Weights of a small transformer language model.
Size: width 128, 2 heads of 64, MLP 512 squared leaky ReLU, vocabulary 4096, 5.11M parameters.
Architecture: RMSNorm before each block, no biases in attention or MLP, embeddings untied during training, normalized queries and keys, some layers without attention, local attention windows, gated attention, value embeddings, hashed n-gram embeddings, a smear gate, learned residual scales, skips across layers.
Training: a variant of Adam for these matrices, 143M tokens, 5245 steps.
Each number is 128 + 24 x the weight over its row's rms, rounded and kept within 0 to 255. Layers, rows and columns count from 0. Numbers have three digits each. The size before them is the row's rms in percent of the matrix's.

# layer 4 attention key, 128x128, rms 0.056, rows 27-37, columns 0-127
115:109158095160161126141169129118130128087101102139154049125105107136159111156147113145153121150094129153104102095105146144145144148121125109145156145140135141137135122104123121155127099091088122134138147099169135170128090174152120086148104104128103153127120144099082093111126124082115107130128119123098154149123101100098122122090139107112107123136139119102067088095160119133120140147161
084:127140163136168181105141114132112116128090071119139086136105142147176118166149142152150105119117144114105125118069111119141115130135129134118131128161115147133124099123139104141127102108041145145070167106108103125131119144104120131159110191107103127116110141091126090129101114113083154141126100144090100110132172117105149097122133122107117149138154125115138112134129138142141139100172
113:122168073137153117145178134112149126099124102134149079132156100159144116149139075135150133156132155127125120143134159146133130162129163128152136111155113129144127129125127149143161086129128144137109157136164128120160101141147111079134117073121103167130090135101068093070131133088121127113115106124123128138115117106098136121107123119134089112147137098118111063110153112156116175162129
112:123152153151189123124144128111149100142125102104119090120159117161166101148143125137121088127133140154108116119114109114133133140119114082124124143115112123132070105127122172105133117160120103098081152116144114120135136180124128093181125153121099135117071119072110094115136132083129133117161077148106140110142164089116143107106128170128156129125135130113133113120149105136085190146138
096:123156125166135098153176165140114130112099121156167103129146090118131112120137119120109141114131143199146101141121195136128115163103137108120156112120154082137127147097128133146135133099141129150159114136142143155146130133143122100149109080129115157151151146136056164084181122116116149107144138130137139152136118144128113148113131104139125109149126114095110072092162122146138109190144
132:090111093131058088150151098107151158119120159163090124098132101083115118101146134109122126145170114147098151071145127146137181124129133137152131144081137153119165160127121108136119106123172095111157131109130113124158138114144156105117118119155111140149129126177109135123155128121155142111138154126155166159162068122121093171092118095131151123150112142103099123114134111148121144109129
130:164077117102111158080099113138110125138153112076111156127120142128137148134136168105117149126105128103134159147112101119117109123142093154125117105113158120102167114159138141100128158142124127094122086130130116100140161128117162146113164158147136093092166081127178136163125123157145112126112134136136108092093115154118150140199137159146119114121109153125166174141116165135142154079123
108:147174145135168157084122134113137111148105073100123111148170171151155127150125148134148094112097146102097103147118109127132120107147139134117155084181112129124101084112130123133163132156064156150072180114124132114121117127107124109137111145123140129116115140091118126143107098108113129109127080167071112128119130133137151110150136151120081153143144130171122129151129136097135172133141
096:114155079126130083163185161125154129107130140116155106107153092141117121118126078122114135164153135159132119150136168158116130163131156131142126118133124098152146127118156180132145106125164142129123119168172096106165115113143120085130138062157127162138118130111094133072165148109142148117095146107136146133109119117105125131125104125117118093118108081105121096098140125165134142180130
141:142069148113088156107078140137105125181105133109118181137101137130079153110149131114134130124118128097131140139150129095094102115130112160118095126140090123134151134182132138121117163139167138123131120141082131116104138094100149182081141127159147109124163113170169139142103123169128107135123119098132117104127134164120135138180148164158130147107127162133158143121113143148151102091117
106:141138177131149139101061119138126118149138123123130133131121187145168121156116185130126082110117102111109130108100086130160124113125100123132147121134122153099084114111137098119143114127098104130090139122113114097097144147075143134144139196111116109104107133075156161162125121122135123140124118156078126111134137139145140117153129171089127147120126151177140175168111130100107135112132
# layer 4 attention query, 128x128, rms 0.0557, rows 28-38, columns 0-127
120:119135157138125115118130109149155142127100154135130139076119142126115123136109122100122088096134094138113110061084109136154146142102117164164172133089109124113135131077179107140160097085144103167129073107111128095073163100091134121135134179134169106127136162112112154135121137129130133133106155134149135141138105157127152073147129114105118145134140117119148144135124132118150092086106
169:107181138159109151096170113080122097117138102127105099099146102143138138125161121156129087142119105107082167084107098167158156103151175130121152118147146172140087117103111116098152119094131137151093140109130100147149108151128158110136110134113113157149134144105084096141124133105139119104125097129102154132098083089137122114104114110094116130135162111104104105122157086106116127117102
097:115142153139103123117151113079175138117158103167113125079151143134120142113124108140096102155138083113077126099105117153141174056125152097171150119132126165134116128124118071125138092090135122173140109094154158112143104132142141110116104166131127125136172126141108117141108101104127124107132116170096137111134089132119141079123118102113142153162136121150113132120131089135158092108143
101:124135128138132135119152121135115125126137109118148093079152141136131130155146120145134096159145139128111137103122131133150146120124148142095136118118147124116088099088140135132158100102100146170099148131141104179140094138134104108145092133127120169122169168080071102129167175109093153102094111128142130154112127099145097110106056101069097107134150078122090114093129111128116126131130
103:127136138165099161105128124096090089108159099140167101112129113092116156115157153151115124123109125131106153146134134102101131110133124102072107114152175119107097107179090122148137149138120146125126181156136173160153120160123155118115113107119072164119148087133131116148125158153148156112124085104075120104117129115126112176119082136119130077138125146089115118119135101144115119134146
133:167093091082155113138102174165127142107122169109129147146095140130135131095110144104123176143117158128152122147130156111107108150115101120165095119138147123103154160121129173118080147144121113066143127144136120101111174164099138130101144114129126116119117112105168152126154105184128121152134171152153120119112147150102146170159137150171147132120092143131168146161130146152109124122146
101:149131112114148098111126155127120141122103153095095117104119132150093131084128100105138105097145134157120097076088142125134118167103129097160173169132131096169148176122172129088120122119159091120130092113116109109099121106095111137146157166149152146136139124102099125123127098115135108130117156157129102137142129163129140111120151162112176175168129130148148138171132125135169090089153
167:128172138153076164106165082085157128101151113128129109118119125140149089129146130155140108145109120117085146102129059142143171118125176129142151122149135161130096134132136115132137113084103134146103141099148102121139111140112147086130118122126118156138124136123116101136096103080170131133129106125115186127090076073132102118099131115104142122123169112124106107107137114105101157090115
107:135091127123129140138095168165102109132121125115130163160119122112134151076138163117131166120145145118160148175125144130113103157120110114109096123155118133111165148111114197124091155158119120075135123165095144127124148165107129174123154126128122107124140086106148138114149143175127113144142166103158132120119177154124128190158160149173140116088113148125160140146137143135092129112121
175:133088108085134100158079167153136145158096146152126168145130150115107140131092119105120160114122144139167111150121144105084106140130086109143108132110121111130183144136117143104119153185150104117159120137105142111112152121119120150096153116136160086116129106145171156127127113160109134141145154154143090129145157180113144129162148150152133170147090151149173161153093138143144101121141
143:114161164173135152097165091113143127112151127115113096112121112120143099128149122139165082143155108139076146116136116143174167113100160139127156136131111146130070089110127109144140117088131134150101127101129119122133112123121146123175121141141110158160133148136069099126130135082135144128117092108087174129122089085135121106100126113116127096117160097095105093095163099108124147135110